Weights of a small GPT-style language model, trained from scratch on English Wikipedia: learned positions.
Each number is 50 + 15 x the weight over its row's rms, rounded and kept within 0 to 99. Layers, rows and columns count from 0. The size before them is the row's rms in percent of the matrix's.

# up: layer 3 MLP up, 768x192, rms 0.202, rows 448-465, columns 0-191
# down: layer 3 MLP down (transposed), 768x192, rms 0.205, rows 448-465, columns 0-191
up448 105:22 29 45 40 53 09 48 57 56 63 46 37 32 59 63 57 57 89 85 59 57 44 41 27 48 45 33 27 44 42 51 51 42 59 52 50 37 42 46 33 61 56 66 61 64 66 44 18 69 51 63 55 78 59 41 80 46 27 53 45 53 57 67 42 34 56 26 48 34 44 31 83 63 49 74 61 44 55 54 51 69 40 45 12 42 51 91 42 54 45 71 48 61 34 46 45 41 39 74 31 61 52 60 71 40 50 59 42 27 49 77 61 83 50 47 67 34 54 28 50 45 38 45 78 72 53 57 28 52 68 59 26 47 68 71 81 39 53 40 50 64 51 34 56 44 55 68 74 35 32 55 39 59 44 66 58 32 17 50 39 29 44 76 56 57 39 53 48 52 37 74 24 63 49 41 36 54 67 33 66 58 41 42 60 75 46 63 55 47 40 36 54
down448 108:29 57 65 28 47 39 65 00 69 49 50 42 58 61 41 45 59 60 65 66 36 30 57 34 45 48 26 48 32 50 63 90 49 38 56 28 22 26 53 35 55 47 26 62 38 65 56 14 42 58 67 59 46 43 67 33 40 53 43 35 45 41 46 49 56 55 69 53 81 22 42 46 51 67 59 31 42 53 48 51 45 50 43 40 54 83 55 39 54 32 41 43 63 62 50 55 29 47 70 43 58 71 59 77 53 62 08 42 26 46 58 72 45 36 67 43 60 52 44 43 36 66 57 60 32 39 68 65 54 60 51 39 23 52 52 63 79 53 56 38 47 44 45 57 82 39 42 56 33 49 51 56 46 27 90 39 43 58 48 59 44 51 48 41 73 47 67 47 56 61 75 36 66 72 42 69 63 51 28 79 54 20 59 32 43 28 71 59 65 68 33 60
up449 099:27 39 39 51 55 51 53 20 34 31 68 41 45 38 45 73 31 67 37 45 26 31 45 38 33 62 58 38 36 72 60 52 72 60 57 28 61 47 75 58 48 56 67 49 57 49 47 56 39 29 62 50 52 58 42 69 75 56 24 18 87 36 60 26 41 53 41 43 70 54 29 46 61 62 44 55 28 52 37 33 47 36 40 48 37 44 58 66 51 25 51 53 38 50 25 47 54 47 62 38 31 47 58 64 16 53 47 58 45 39 80 43 71 27 56 71 57 21 65 68 32 67 53 74 50 56 56 64 54 78 41 37 54 83 43 42 68 64 58 67 27 59 19 69 51 11 48 44 56 45 48 28 49 62 29 72 20 73 59 41 34 64 62 51 53 42 55 59 50 42 53 46 63 67 61 62 63 45 65 78 55 67 67 30 72 69 71 42 51 66 70 31
down449 097:50 56 41 65 57 48 46 61 35 56 37 55 21 41 40 58 44 44 49 37 44 68 40 74 51 64 64 50 46 80 62 76 43 36 67 76 72 66 21 57 40 27 40 63 48 69 52 35 72 62 46 46 53 18 50 71 32 66 61 41 89 49 39 65 34 70 44 52 42 34 40 50 60 49 43 59 29 65 40 23 67 68 19 50 39 50 63 80 00 45 43 59 33 55 28 41 70 56 40 44 50 54 47 58 31 76 50 45 49 52 60 73 55 46 48 49 43 75 55 79 42 57 50 64 45 53 49 47 07 24 36 46 40 34 51 62 32 39 61 65 49 48 58 54 33 51 62 29 34 53 38 47 52 39 37 58 58 40 50 37 38 77 68 53 45 41 52 28 28 55 53 52 65 48 46 83 33 65 29 33 40 58 62 65 16 50 33 53 77 41 77 65
up450 099:55 55 72 36 41 54 65 17 43 79 40 52 25 36 53 49 39 17 31 60 52 25 34 50 45 40 68 54 44 75 64 46 40 45 47 67 66 63 25 38 49 62 34 44 53 46 50 21 46 52 32 43 43 45 60 42 63 46 24 30 31 39 59 50 50 58 70 55 45 44 48 58 40 33 53 61 56 50 42 41 42 75 64 73 68 58 70 65 28 52 64 36 64 48 18 58 54 58 28 86 61 56 52 25 53 61 36 65 42 55 35 56 40 43 56 44 46 48 39 71 47 40 38 55 61 40 64 76 54 37 57 52 71 49 32 63 82 65 63 55 58 42 42 71 63 41 62 70 88 66 58 50 75 28 79 50 26 26 30 58 62 49 61 59 59 45 45 33 79 46 23 47 43 49 70 80 48 54 52 40 40 36 88 29 83 65 71 51 56 54 65 82
down450 102:26 50 47 30 60 26 55 52 49 16 22 62 25 52 40 71 49 55 57 75 34 59 79 54 24 40 33 34 64 45 71 43 48 57 60 51 56 44 67 31 71 52 51 20 85 25 65 48 50 41 55 36 46 41 37 43 55 64 89 47 48 35 50 74 30 45 51 45 59 46 50 46 64 61 29 47 47 43 56 36 55 18 47 66 57 38 71 36 36 67 69 14 72 48 67 46 47 43 80 40 54 33 32 61 38 39 62 59 60 48 67 60 45 28 61 46 58 33 27 15 60 58 76 54 39 53 80 58 63 29 52 74 42 51 39 32 50 49 55 37 38 70 45 58 42 57 83 27 85 56 52 40 65 47 74 40 64 20 50 44 54 53 72 38 37 47 58 62 45 60 61 44 36 57 67 37 60 76 43 57 49 39 45 38 58 54 61 48 62 16 58 65
up451 099:53 31 52 69 38 53 57 39 20 80 53 45 37 24 45 53 56 50 50 56 67 34 42 23 37 57 19 65 50 48 69 50 73 38 58 62 68 54 49 56 59 64 75 64 62 65 30 48 44 29 47 47 44 69 26 76 27 54 47 62 20 47 66 65 48 54 34 49 23 50 39 63 62 39 50 42 86 05 71 58 23 48 46 05 30 66 58 61 41 67 79 51 37 48 35 27 61 53 81 28 60 60 38 50 54 73 74 64 51 51 36 64 70 63 49 63 31 61 27 46 55 50 61 48 58 46 52 48 47 50 28 77 50 64 33 47 51 37 62 41 63 43 26 47 67 26 65 49 84 33 63 43 34 34 39 54 41 40 54 61 55 48 71 48 43 27 55 51 72 56 51 66 46 31 50 58 68 40 29 31 39 41 34 51 52 45 41 67 77 43 54 68
down451 093:50 45 43 47 39 30 38 62 48 61 61 41 58 50 42 44 66 56 29 36 53 64 53 48 37 52 69 78 41 42 27 32 46 54 60 48 49 25 47 50 45 25 34 44 31 63 61 41 56 28 58 73 48 09 62 28 46 40 49 85 45 78 45 37 41 59 84 38 49 45 97 53 05 42 63 41 34 44 55 64 55 55 62 41 17 53 53 29 54 44 51 61 69 67 47 32 43 65 64 41 08 49 63 33 71 50 57 46 68 34 40 38 57 76 25 62 63 49 71 61 43 63 58 24 36 63 43 78 64 78 42 49 64 40 62 48 60 25 55 63 53 46 57 53 63 57 39 59 47 42 59 39 41 44 66 45 29 61 70 50 53 63 55 22 67 84 35 51 73 32 38 88 45 50 43 61 33 49 58 42 51 47 61 44 31 30 59 40 77 45 49 41
up452 102:40 52 29 37 24 49 46 47 66 79 48 45 43 31 59 84 42 49 63 39 65 41 40 71 16 33 49 49 61 44 64 54 44 17 50 39 72 56 59 47 38 59 59 58 65 39 45 41 87 07 57 60 45 38 86 48 58 71 32 53 53 67 38 46 57 49 57 51 55 72 43 17 50 48 60 47 47 71 63 46 51 50 39 81 40 31 55 45 56 65 54 49 30 91 24 42 53 64 46 76 21 56 16 25 45 38 71 48 63 70 53 77 65 51 77 61 76 30 51 52 24 42 38 42 46 56 68 37 52 49 33 45 61 57 60 55 28 52 22 42 39 70 38 55 57 46 23 37 17 50 49 55 53 70 47 54 41 41 58 41 36 69 55 62 63 75 46 53 55 32 40 41 49 34 50 62 49 39 68 42 48 55 75 50 55 33 34 39 43 68 25 66
down452 108:26 40 47 50 59 64 33 59 41 42 29 59 36 28 62 73 29 35 60 55 73 34 62 46 69 68 45 59 45 39 60 47 31 44 46 46 89 45 52 55 31 44 50 50 50 17 57 33 47 60 18 51 66 14 60 37 40 45 45 67 66 49 70 52 54 42 46 19 37 41 28 60 59 51 41 51 65 42 49 27 70 54 40 19 56 41 48 56 97 32 81 70 47 80 57 66 52 49 45 86 49 43 23 33 55 34 32 77 58 54 44 35 42 80 46 39 36 53 47 60 49 61 35 55 50 71 42 50 56 60 45 56 30 46 45 56 50 69 54 27 61 59 35 74 60 60 35 60 62 38 48 76 62 35 64 22 40 45 74 43 44 44 67 44 44 64 54 37 32 78 42 26 66 53 44 79 43 34 65 29 71 39 47 34 64 66 73 51 33 61 61 40
up453 101:42 37 45 21 80 34 57 65 43 46 47 27 52 54 73 34 42 50 49 50 58 63 45 37 40 46 66 25 44 39 55 11 45 37 26 34 56 63 47 54 49 52 78 37 66 36 27 24 36 48 24 60 70 50 56 39 35 45 52 79 51 18 86 52 47 46 38 38 58 36 55 48 46 67 59 55 78 36 57 70 49 45 32 61 49 46 52 25 46 53 76 60 22 59 99 48 56 60 50 51 58 71 54 75 50 64 44 50 69 43 18 40 66 75 47 44 50 40 42 32 40 36 54 51 47 29 36 69 48 67 41 17 35 49 38 50 91 28 85 58 57 38 63 35 29 69 73 54 48 38 25 32 54 42 45 37 54 52 46 43 66 51 68 34 61 46 47 47 44 44 49 61 51 45 57 59 53 51 41 45 76 42 62 47 57 48 88 64 54 64 78 43
down453 099:50 79 71 50 48 71 35 49 49 52 59 38 81 44 59 87 47 39 30 58 67 68 48 39 46 66 54 79 45 40 51 64 28 42 65 39 36 36 83 61 40 41 66 27 58 34 29 49 33 48 27 59 50 63 53 70 57 49 43 45 59 45 24 73 40 35 81 46 25 45 49 29 76 51 45 50 29 51 47 52 61 70 63 58 61 47 38 53 66 51 64 67 39 50 52 39 67 77 71 53 44 77 33 36 31 26 30 12 75 53 60 46 65 61 54 42 52 60 36 17 65 47 48 37 31 63 42 50 65 14 85 56 52 37 73 44 53 53 48 48 71 49 46 57 35 47 60 31 58 51 28 55 24 39 61 42 35 50 29 66 54 59 10 52 44 59 71 45 41 37 62 28 54 54 26 52 35 45 33 63 47 30 66 58 62 52 69 27 40 46 73 55
up454 105:44 43 60 51 16 47 62 43 25 47 51 21 78 51 66 50 49 68 49 53 46 56 57 37 82 32 54 37 71 55 52 49 49 48 32 39 36 56 52 66 54 08 39 52 53 51 38 63 78 47 40 58 86 47 31 55 87 90 16 44 45 56 36 45 54 42 55 42 56 68 58 49 45 92 50 37 72 54 47 43 62 65 54 40 47 37 62 31 53 21 42 69 51 51 52 50 64 48 86 50 62 65 33 67 55 67 74 53 41 39 42 56 27 59 36 57 30 44 58 47 62 55 42 51 35 53 44 37 83 53 42 66 57 72 53 43 22 40 56 67 22 66 49 60 11 39 44 53 44 51 46 88 58 45 56 24 48 36 45 63 67 57 35 54 59 52 42 51 53 42 36 29 41 78 39 60 69 62 27 46 41 69 38 30 20 53 37 72 48 35 57 55
down454 099:48 47 41 46 53 55 55 47 56 40 53 38 70 73 28 57 48 35 63 54 30 59 49 53 43 64 53 62 59 65 64 58 62 50 25 56 44 65 46 54 62 33 69 33 70 83 31 65 57 55 56 54 76 54 48 41 15 68 25 63 56 63 29 37 50 44 41 41 39 55 17 56 49 60 38 37 56 41 56 58 61 71 65 59 55 72 68 80 84 40 16 44 41 62 41 70 68 49 45 52 39 57 42 66 49 35 55 57 75 41 85 37 52 55 60 63 74 23 38 43 75 48 29 51 84 43 53 40 49 42 46 30 34 57 34 65 61 35 47 35 37 57 40 55 35 53 55 38 33 67 26 62 85 45 49 09 70 39 63 28 45 65 39 39 60 69 61 51 58 40 22 40 47 64 45 23 33 75 58 49 28 45 58 12 31 21 43 57 41 35 46 64
up455 095:39 57 59 34 14 65 56 56 04 70 63 33 59 44 73 46 74 44 44 31 69 36 52 42 54 42 40 45 41 31 41 40 41 45 34 33 72 17 66 52 48 58 47 31 31 39 46 53 45 47 40 57 29 40 46 39 43 38 35 42 49 23 52 87 18 53 46 63 53 45 57 81 60 41 52 67 48 46 55 45 32 32 42 75 60 16 78 56 32 56 27 48 54 40 60 62 77 71 51 36 67 44 70 26 55 83 49 35 64 73 56 56 53 38 38 62 67 33 63 48 46 49 46 55 57 79 42 63 67 41 54 61 60 65 57 47 34 71 72 52 65 60 57 67 19 56 40 50 37 75 59 49 24 71 70 51 23 37 32 69 72 23 52 61 23 57 61 59 53 30 39 72 62 59 57 64 48 58 45 59 57 53 78 49 36 55 42 70 43 41 57 60
down455 095:46 56 33 68 66 54 64 39 70 49 38 40 59 36 31 55 44 69 43 44 35 69 60 32 76 43 50 56 63 32 12 55 53 82 31 46 43 22 39 67 67 50 49 34 61 67 64 47 48 32 16 26 33 61 56 57 31 58 47 68 44 45 50 62 53 53 67 46 54 48 35 24 43 55 54 41 54 32 53 40 83 58 55 50 66 58 46 51 67 13 60 38 30 50 38 35 56 21 42 35 44 58 45 41 50 78 38 65 60 36 78 43 42 26 56 78 74 37 53 65 45 44 39 55 37 82 39 32 49 43 57 67 81 53 79 50 45 55 60 69 59 30 44 50 51 67 39 44 31 99 53 55 80 37 40 47 68 51 41 57 24 55 39 51 29 72 32 49 43 63 38 61 59 62 64 48 51 40 28 46 29 85 40 40 47 51 27 41 46 67 48 56
up456 107:53 49 40 40 50 43 32 31 19 50 49 47 62 59 38 49 65 60 25 49 54 60 57 23 52 31 48 22 70 50 30 38 33 82 32 42 62 36 86 93 48 58 43 69 45 49 28 46 23 16 47 52 72 68 79 52 64 60 51 53 49 27 66 38 60 73 45 50 64 50 63 20 51 64 52 61 39 48 54 71 52 57 71 45 60 39 31 59 80 54 41 39 61 61 54 42 53 61 42 34 52 60 56 58 39 59 19 13 72 26 50 76 68 52 33 56 48 35 69 35 59 64 42 35 57 32 63 53 36 40 83 41 50 60 68 60 46 39 52 58 36 52 47 26 42 72 55 55 57 47 49 72 37 48 32 35 57 47 83 56 74 54 47 68 69 27 48 28 40 39 54 21 80 55 48 54 50 60 62 48 46 56 62 66 65 45 76 36 53 25 66 49
down456 111:42 25 58 57 47 44 35 28 35 65 43 47 22 49 33 50 53 41 72 71 39 30 72 47 22 67 51 74 59 79 65 28 44 34 55 51 61 48 38 47 50 48 41 47 70 52 40 42 61 72 59 07 54 30 70 23 52 33 58 46 60 47 62 44 43 69 53 57 73 41 39 72 66 66 60 52 30 61 46 64 65 42 52 34 36 48 24 42 46 33 70 48 63 17 85 44 49 50 38 41 52 65 45 46 47 25 19 32 40 56 50 59 40 50 58 17 60 60 39 38 76 55 50 62 51 63 64 72 40 57 66 61 30 57 73 49 50 73 16 49 51 37 31 55 40 56 67 64 71 51 84 77 61 36 34 32 48 33 47 54 60 74 38 75 58 31 46 36 41 43 67 23 41 59 37 49 64 67 28 59 79 60 51 72 57 46 42 39 55 33 65 67
up457 108:68 55 44 44 26 65 77 56 50 39 74 20 89 53 39 64 55 36 30 37 51 21 55 48 65 40 74 48 25 58 40 31 54 44 55 43 62 42 44 20 59 51 56 36 21 51 39 52 81 90 41 50 57 53 47 44 42 55 36 41 83 63 62 52 51 27 36 53 17 48 38 51 43 58 37 44 45 38 40 58 59 39 52 38 57 12 56 69 29 20 53 79 59 42 47 71 76 46 40 70 54 30 62 71 50 36 61 62 81 38 48 60 42 66 47 32 65 44 32 48 70 49 74 44 34 40 51 28 41 60 69 60 68 55 65 34 51 74 52 08 86 74 39 54 63 47 54 47 50 54 60 51 58 41 38 55 39 38 39 65 49 46 23 55 56 35 67 48 36 31 44 54 49 36 33 39 70 49 22 43 56 41 42 44 36 29 45 35 49 59 52 72
down457 106:47 65 55 64 47 65 45 70 47 40 67 48 41 71 18 41 59 50 53 73 18 58 92 47 47 75 34 55 71 13 47 49 42 40 29 46 29 68 32 44 56 45 46 67 74 57 61 59 51 54 61 58 48 60 64 56 70 43 30 59 66 67 22 25 37 71 69 48 58 58 39 52 71 33 50 43 46 61 40 59 58 41 83 42 71 22 67 36 13 49 61 36 60 47 62 40 44 42 56 22 62 54 66 35 70 66 43 41 67 32 53 22 46 28 69 56 54 57 45 57 26 34 34 43 37 45 49 39 34 49 54 33 51 48 34 53 55 65 68 47 42 60 66 31 47 38 35 44 38 91 42 34 84 48 38 41 48 67 33 51 47 38 48 73 24 58 73 55 60 38 78 50 67 64 51 49 70 16 59 68 64 40 61 62 49 49 60 35 31 30 39 42
up458 096:68 58 33 35 69 57 71 54 40 85 49 69 57 54 54 32 49 52 62 32 42 26 54 52 47 55 26 78 50 39 36 50 44 31 55 35 59 43 46 53 47 48 51 46 63 28 71 18 48 58 55 63 11 34 37 46 87 36 56 06 49 45 42 30 64 65 50 55 50 46 77 71 58 57 51 63 49 30 49 62 40 42 49 53 30 58 48 79 43 53 82 51 36 66 45 63 57 66 63 52 38 58 46 17 61 49 45 31 31 59 58 49 43 75 67 35 43 63 54 19 34 43 34 62 71 39 25 39 53 31 63 53 44 58 79 50 41 68 31 74 45 56 55 25 83 45 34 41 48 58 57 49 54 38 77 56 48 51 66 43 41 49 11 63 36 50 54 55 68 51 55 68 73 63 34 79 47 50 59 78 21 56 45 21 40 57 51 34 52 71 34 41
down458 102:57 52 63 45 43 60 28 45 64 55 42 63 67 38 53 48 41 49 59 60 49 51 48 52 56 58 66 71 52 28 38 49 22 83 86 46 69 24 83 49 40 66 63 28 37 51 43 69 48 49 29 58 57 94 68 59 21 59 36 45 36 55 39 29 51 53 52 58 48 25 55 66 45 65 59 37 55 35 61 32 23 31 61 36 65 35 39 30 74 28 50 43 30 39 21 27 47 37 52 45 34 65 55 44 25 61 37 75 67 31 65 49 29 73 52 40 55 42 64 43 45 42 52 61 57 64 58 42 31 48 55 74 26 54 72 22 34 49 58 56 38 89 37 45 62 51 30 50 62 61 50 60 37 52 51 40 34 37 49 55 55 65 48 69 82 58 54 53 56 64 78 57 58 44 59 56 51 44 33 44 30 32 39 68 74 45 32 88 51 23 24 63
up459 096:33 21 56 50 55 61 64 40 42 47 36 46 20 53 75 47 53 60 75 73 34 44 48 64 60 57 71 52 89 56 24 65 42 75 68 88 32 88 76 50 38 40 50 42 39 23 41 43 48 24 33 44 33 75 54 50 69 48 33 56 56 81 67 57 58 56 72 39 18 48 35 28 73 65 50 46 26 32 69 34 46 53 42 78 46 34 46 70 41 40 57 67 30 19 40 18 61 26 48 68 41 52 37 67 26 42 61 34 64 53 52 46 72 73 48 51 71 55 32 67 73 40 46 36 53 66 48 68 42 57 61 70 35 58 61 54 48 28 65 44 36 62 42 48 31 28 36 32 31 72 48 45 40 50 52 33 60 43 43 47 59 63 56 56 63 42 43 37 38 76 50 34 62 45 41 48 48 56 61 63 37 46 50 37 61 53 53 71 54 36 24 48
down459 095:41 62 45 50 52 58 57 45 47 65 48 34 32 60 56 20 55 46 88 48 83 52 57 46 65 19 45 47 56 72 43 55 60 32 50 83 48 39 25 47 49 30 41 50 44 63 53 47 61 54 45 48 19 41 37 50 45 23 54 31 70 50 66 33 72 40 63 54 50 54 55 45 32 58 70 69 73 63 30 38 57 38 48 84 55 39 59 67 68 63 20 40 58 39 68 27 61 42 57 41 46 48 51 51 65 31 38 63 39 38 25 65 48 50 71 45 41 30 64 37 58 44 42 86 80 42 60 30 20 58 83 57 68 58 63 36 65 59 89 42 36 61 51 54 42 48 58 46 58 20 60 11 50 31 59 34 62 44 09 48 53 54 59 38 63 49 54 39 29 72 60 65 33 42 44 53 70 55 63 34 75 65 46 22 32 51 47 51 37 47 53 32
up460 103:61 61 58 49 66 67 38 48 31 64 33 56 77 46 58 38 40 46 46 70 57 58 34 45 59 23 49 47 52 41 30 50 35 51 39 51 53 17 41 63 33 52 49 58 29 55 76 71 50 35 56 43 51 30 22 70 53 46 46 44 40 33 65 38 59 35 51 55 30 69 63 36 79 33 61 71 51 50 68 47 33 19 72 85 41 55 74 63 57 39 38 48 51 69 49 50 49 37 64 52 77 62 48 38 60 49 30 21 47 45 75 89 26 53 56 63 67 37 60 52 41 39 43 79 52 43 58 49 69 56 45 48 66 72 31 66 71 22 40 53 35 51 64 60 14 59 39 82 28 41 57 56 35 67 81 71 63 46 42 31 49 54 61 83 51 65 39 41 81 36 46 37 50 34 64 38 61 65 47 58 57 55 49 48 70 61 56 71 37 33 35 17
down460 103:35 61 41 60 96 73 48 72 51 35 60 48 38 43 63 54 42 38 63 42 40 56 55 27 38 56 47 54 49 67 52 47 57 66 38 64 36 45 31 54 73 10 45 43 68 62 32 39 24 29 64 45 48 46 85 55 49 20 47 81 29 25 30 38 45 31 78 49 42 26 28 84 40 48 42 67 50 35 63 52 70 44 21 43 34 32 27 46 13 33 46 36 42 26 60 52 40 64 49 48 46 51 59 22 59 59 78 64 52 47 42 49 68 52 49 57 46 46 45 56 33 31 43 38 56 42 71 72 60 59 59 55 50 43 62 71 61 57 43 73 47 56 71 50 64 56 78 57 44 24 63 57 38 69 52 31 32 34 55 51 43 71 51 43 53 56 61 36 53 70 69 43 84 55 51 67 50 29 59 57 71 40 26 57 72 71 54 35 32 68 66 56
up461 096:84 74 63 55 80 49 67 46 45 33 67 39 61 72 67 50 34 49 47 60 65 69 50 56 52 42 51 32 49 35 65 56 49 59 57 16 36 45 49 46 37 55 40 63 44 77 38 38 73 39 35 45 74 64 68 62 38 61 64 43 47 49 45 76 00 53 58 33 36 37 41 50 72 25 84 53 27 50 55 51 48 60 40 19 49 58 44 61 43 40 66 51 58 42 61 36 59 33 41 29 47 42 73 80 32 54 26 36 49 57 75 48 66 66 48 65 29 26 61 26 33 36 22 21 67 51 57 62 42 43 36 43 09 69 13 60 63 58 48 37 50 43 70 43 68 74 49 55 59 46 66 36 29 57 53 33 43 56 72 58 37 65 55 52 44 62 52 41 49 52 57 40 51 47 70 29 49 59 45 64 64 52 55 49 28 30 63 18 34 35 58 41
down461 097:60 30 60 51 39 64 51 32 25 58 45 68 51 12 40 72 57 32 30 24 35 29 59 69 46 34 69 49 44 45 33 23 44 50 54 75 64 48 36 44 38 51 51 36 56 39 74 50 41 80 85 52 30 60 09 41 55 41 65 49 39 40 33 58 69 31 49 34 62 64 48 44 31 27 08 58 69 53 79 47 71 38 54 42 26 61 51 83 58 57 32 54 12 61 56 66 39 49 49 59 48 67 25 43 52 40 74 93 67 39 53 53 41 42 59 61 53 63 56 55 50 71 76 55 38 57 54 71 44 55 24 33 51 25 81 29 53 42 62 53 58 49 44 53 71 31 64 50 24 56 59 51 58 45 57 66 28 58 56 38 53 36 53 48 47 44 54 65 56 48 36 56 59 59 78 44 60 70 55 59 33 73 66 38 35 56 44 56 61 46 40 53
up462 092:29 56 39 52 72 47 40 61 35 39 39 50 43 46 34 58 44 24 25 51 28 54 85 67 56 48 59 87 59 42 35 46 26 32 63 70 74 43 76 51 76 71 52 06 34 63 64 72 30 54 51 61 35 38 76 36 63 46 34 69 17 37 43 28 63 66 40 37 50 37 45 47 62 70 21 20 50 37 26 34 45 61 51 60 47 58 74 52 33 50 65 69 43 50 36 43 57 60 65 50 36 73 39 47 61 27 53 69 37 37 51 42 53 49 56 47 30 60 67 76 71 70 49 51 35 56 53 39 56 56 44 75 62 65 45 51 43 22 48 56 31 39 34 40 50 52 33 42 18 76 62 48 66 52 76 54 62 54 40 59 71 24 42 55 30 59 51 46 54 36 42 54 38 52 44 55 58 48 58 59 04 45 54 54 79 60 41 40 65 68 41 56
down462 093:48 71 61 64 36 42 30 40 58 42 65 58 48 88 62 67 50 50 43 39 66 56 60 69 71 71 29 23 56 49 38 59 59 44 57 36 74 50 45 33 40 38 50 76 31 45 50 44 53 67 43 42 38 64 47 43 29 40 61 33 77 36 51 41 39 55 41 40 49 53 49 55 57 48 38 85 40 59 36 48 59 78 76 36 44 38 52 37 49 85 40 25 34 31 55 63 36 53 69 67 73 53 46 99 42 51 57 49 58 52 52 40 55 19 49 58 23 20 50 34 12 68 38 39 56 48 35 69 67 65 53 44 25 43 61 56 55 50 48 32 37 66 44 68 74 48 42 44 57 36 32 62 65 44 50 35 50 43 33 42 21 62 51 55 58 32 79 30 47 51 37 28 65 60 56 44 39 86 67 46 38 51 57 38 54 63 90 29 38 49 49 36
up463 104:62 56 46 45 54 63 44 63 43 48 47 39 50 47 66 45 24 49 66 46 67 50 68 52 52 47 40 55 30 22 46 50 67 83 30 43 54 53 45 42 53 71 25 45 64 71 52 62 51 35 21 83 25 56 50 82 50 38 35 54 34 56 34 45 59 61 49 33 55 42 37 50 57 62 41 57 54 36 62 49 23 48 34 19 48 56 34 47 34 42 30 40 56 47 39 67 50 35 42 71 47 50 25 31 50 75 67 18 72 40 36 36 76 54 22 52 65 37 77 90 64 45 37 52 60 51 37 66 63 50 59 75 22 70 55 40 42 53 48 72 65 75 43 72 51 40 55 68 55 48 47 48 37 41 74 72 43 18 53 03 44 57 27 64 65 29 36 42 64 36 57 60 33 59 47 54 67 65 44 49 71 20 40 32 53 33 30 33 60 60 60 62
down463 098:62 23 55 59 33 69 29 69 82 28 56 38 45 37 34 68 69 30 52 40 53 29 70 43 52 51 67 42 65 14 62 62 66 50 67 76 44 48 38 53 35 68 66 62 46 71 50 48 53 54 78 42 58 38 48 51 53 38 43 47 10 59 66 40 65 39 52 47 37 53 74 42 54 59 61 64 49 82 50 27 53 36 51 57 28 59 47 69 38 44 47 74 45 68 50 17 60 69 42 48 54 57 44 52 54 45 50 66 61 57 38 44 55 81 36 46 54 70 48 31 66 22 58 75 45 53 29 32 40 34 28 70 57 64 63 32 70 55 52 80 60 42 64 50 31 45 41 34 61 28 37 51 64 40 42 27 46 86 67 47 54 31 43 28 29 37 58 65 48 47 36 06 53 27 68 44 36 54 67 34 46 63 43 51 45 70 62 63 57 32 30 21
up464 098:65 42 41 28 45 48 45 52 39 46 41 49 24 39 41 77 45 57 41 57 44 58 55 34 36 35 44 68 35 61 42 34 38 95 48 58 59 45 64 29 59 64 30 32 54 66 49 56 71 67 48 51 41 67 74 58 35 56 61 76 41 46 22 45 61 38 39 56 44 65 46 38 66 68 34 26 60 43 45 59 65 57 43 38 38 53 40 76 37 59 56 48 36 29 60 32 48 45 54 66 35 55 49 62 43 56 20 49 36 44 47 55 67 45 55 20 77 66 95 48 40 57 64 63 36 58 66 47 71 55 38 29 37 73 56 42 58 25 62 29 64 24 87 40 78 43 41 54 94 74 65 34 47 59 50 20 32 47 71 54 64 22 37 71 45 79 44 31 44 55 49 30 77 39 53 55 40 48 49 65 40 48 46 39 82 63 69 50 56 46 41 31
down464 095:20 56 44 65 50 54 29 46 69 57 50 63 54 54 43 47 61 58 53 66 44 37 73 71 52 73 47 73 50 62 45 34 47 45 74 37 36 47 43 54 31 45 69 70 57 31 37 46 44 41 49 48 76 46 50 43 42 42 44 60 99 42 40 32 45 70 67 65 73 19 70 53 12 39 62 25 64 56 45 42 04 54 50 49 40 44 51 38 38 46 51 65 21 59 33 65 59 88 35 61 62 46 25 53 72 57 43 56 54 51 50 49 57 41 62 48 44 35 35 66 52 56 75 31 31 46 65 58 53 72 39 39 44 69 43 49 61 30 62 63 51 44 41 75 51 49 41 40 26 73 59 62 10 44 67 55 76 33 46 62 58 87 47 56 69 59 36 30 17 33 45 41 64 54 66 36 28 48 48 51 57 19 63 36 59 53 45 67 50 72 46 53
up465 135:41 45 68 43 68 31 65 55 35 43 40 49 61 37 82 42 35 48 70 44 44 52 35 43 53 47 22 57 47 42 51 63 43 58 61 51 40 33 66 30 39 57 35 52 76 36 05 29 55 71 55 58 59 17 46 37 27 44 60 64 36 38 59 37 52 55 74 45 46 64 34 52 48 55 48 41 59 83 37 43 58 47 33 31 40 46 75 57 60 54 59 61 50 54 58 46 74 52 82 38 70 67 68 72 55 45 27 57 80 45 51 17 59 47 94 48 57 68 36 56 48 49 52 45 68 44 68 45 53 71 51 58 51 53 34 44 60 56 64 43 41 22 36 39 31 59 52 79 56 58 43 61 42 44 82 45 59 09 48 23 28 61 68 60 67 24 39 47 56 38 69 41 49 73 39 46 48 63 59 51 37 42 46 29 84 34 35 58 67 14 66 34
down465 150:50 48 62 22 45 54 65 56 49 41 51 29 75 57 56 32 58 35 49 66 39 47 23 64 52 43 06 23 32 56 64 68 46 56 51 22 26 50 66 33 66 50 26 46 37 44 36 46 45 35 77 50 56 37 99 80 34 39 69 53 45 48 52 43 53 27 75 62 68 43 31 30 64 42 69 50 29 74 58 60 45 58 33 44 42 41 47 60 41 28 63 49 67 61 52 60 56 74 64 49 49 59 66 62 71 39 38 68 47 43 44 22 39 30 61 50 61 62 59 47 48 50 55 12 54 41 77 81 47 90 66 62 15 45 59 28 42 50 57 45 61 37 46 48 62 45 68 53 45 26 43 63 36 48 77 52 59 39 52 44 37 56 72 48 32 53 46 64 62 60 51 51 45 49 60 28 65 77 49 39 45 42 34 61 52 33 42 28 35 47 72 68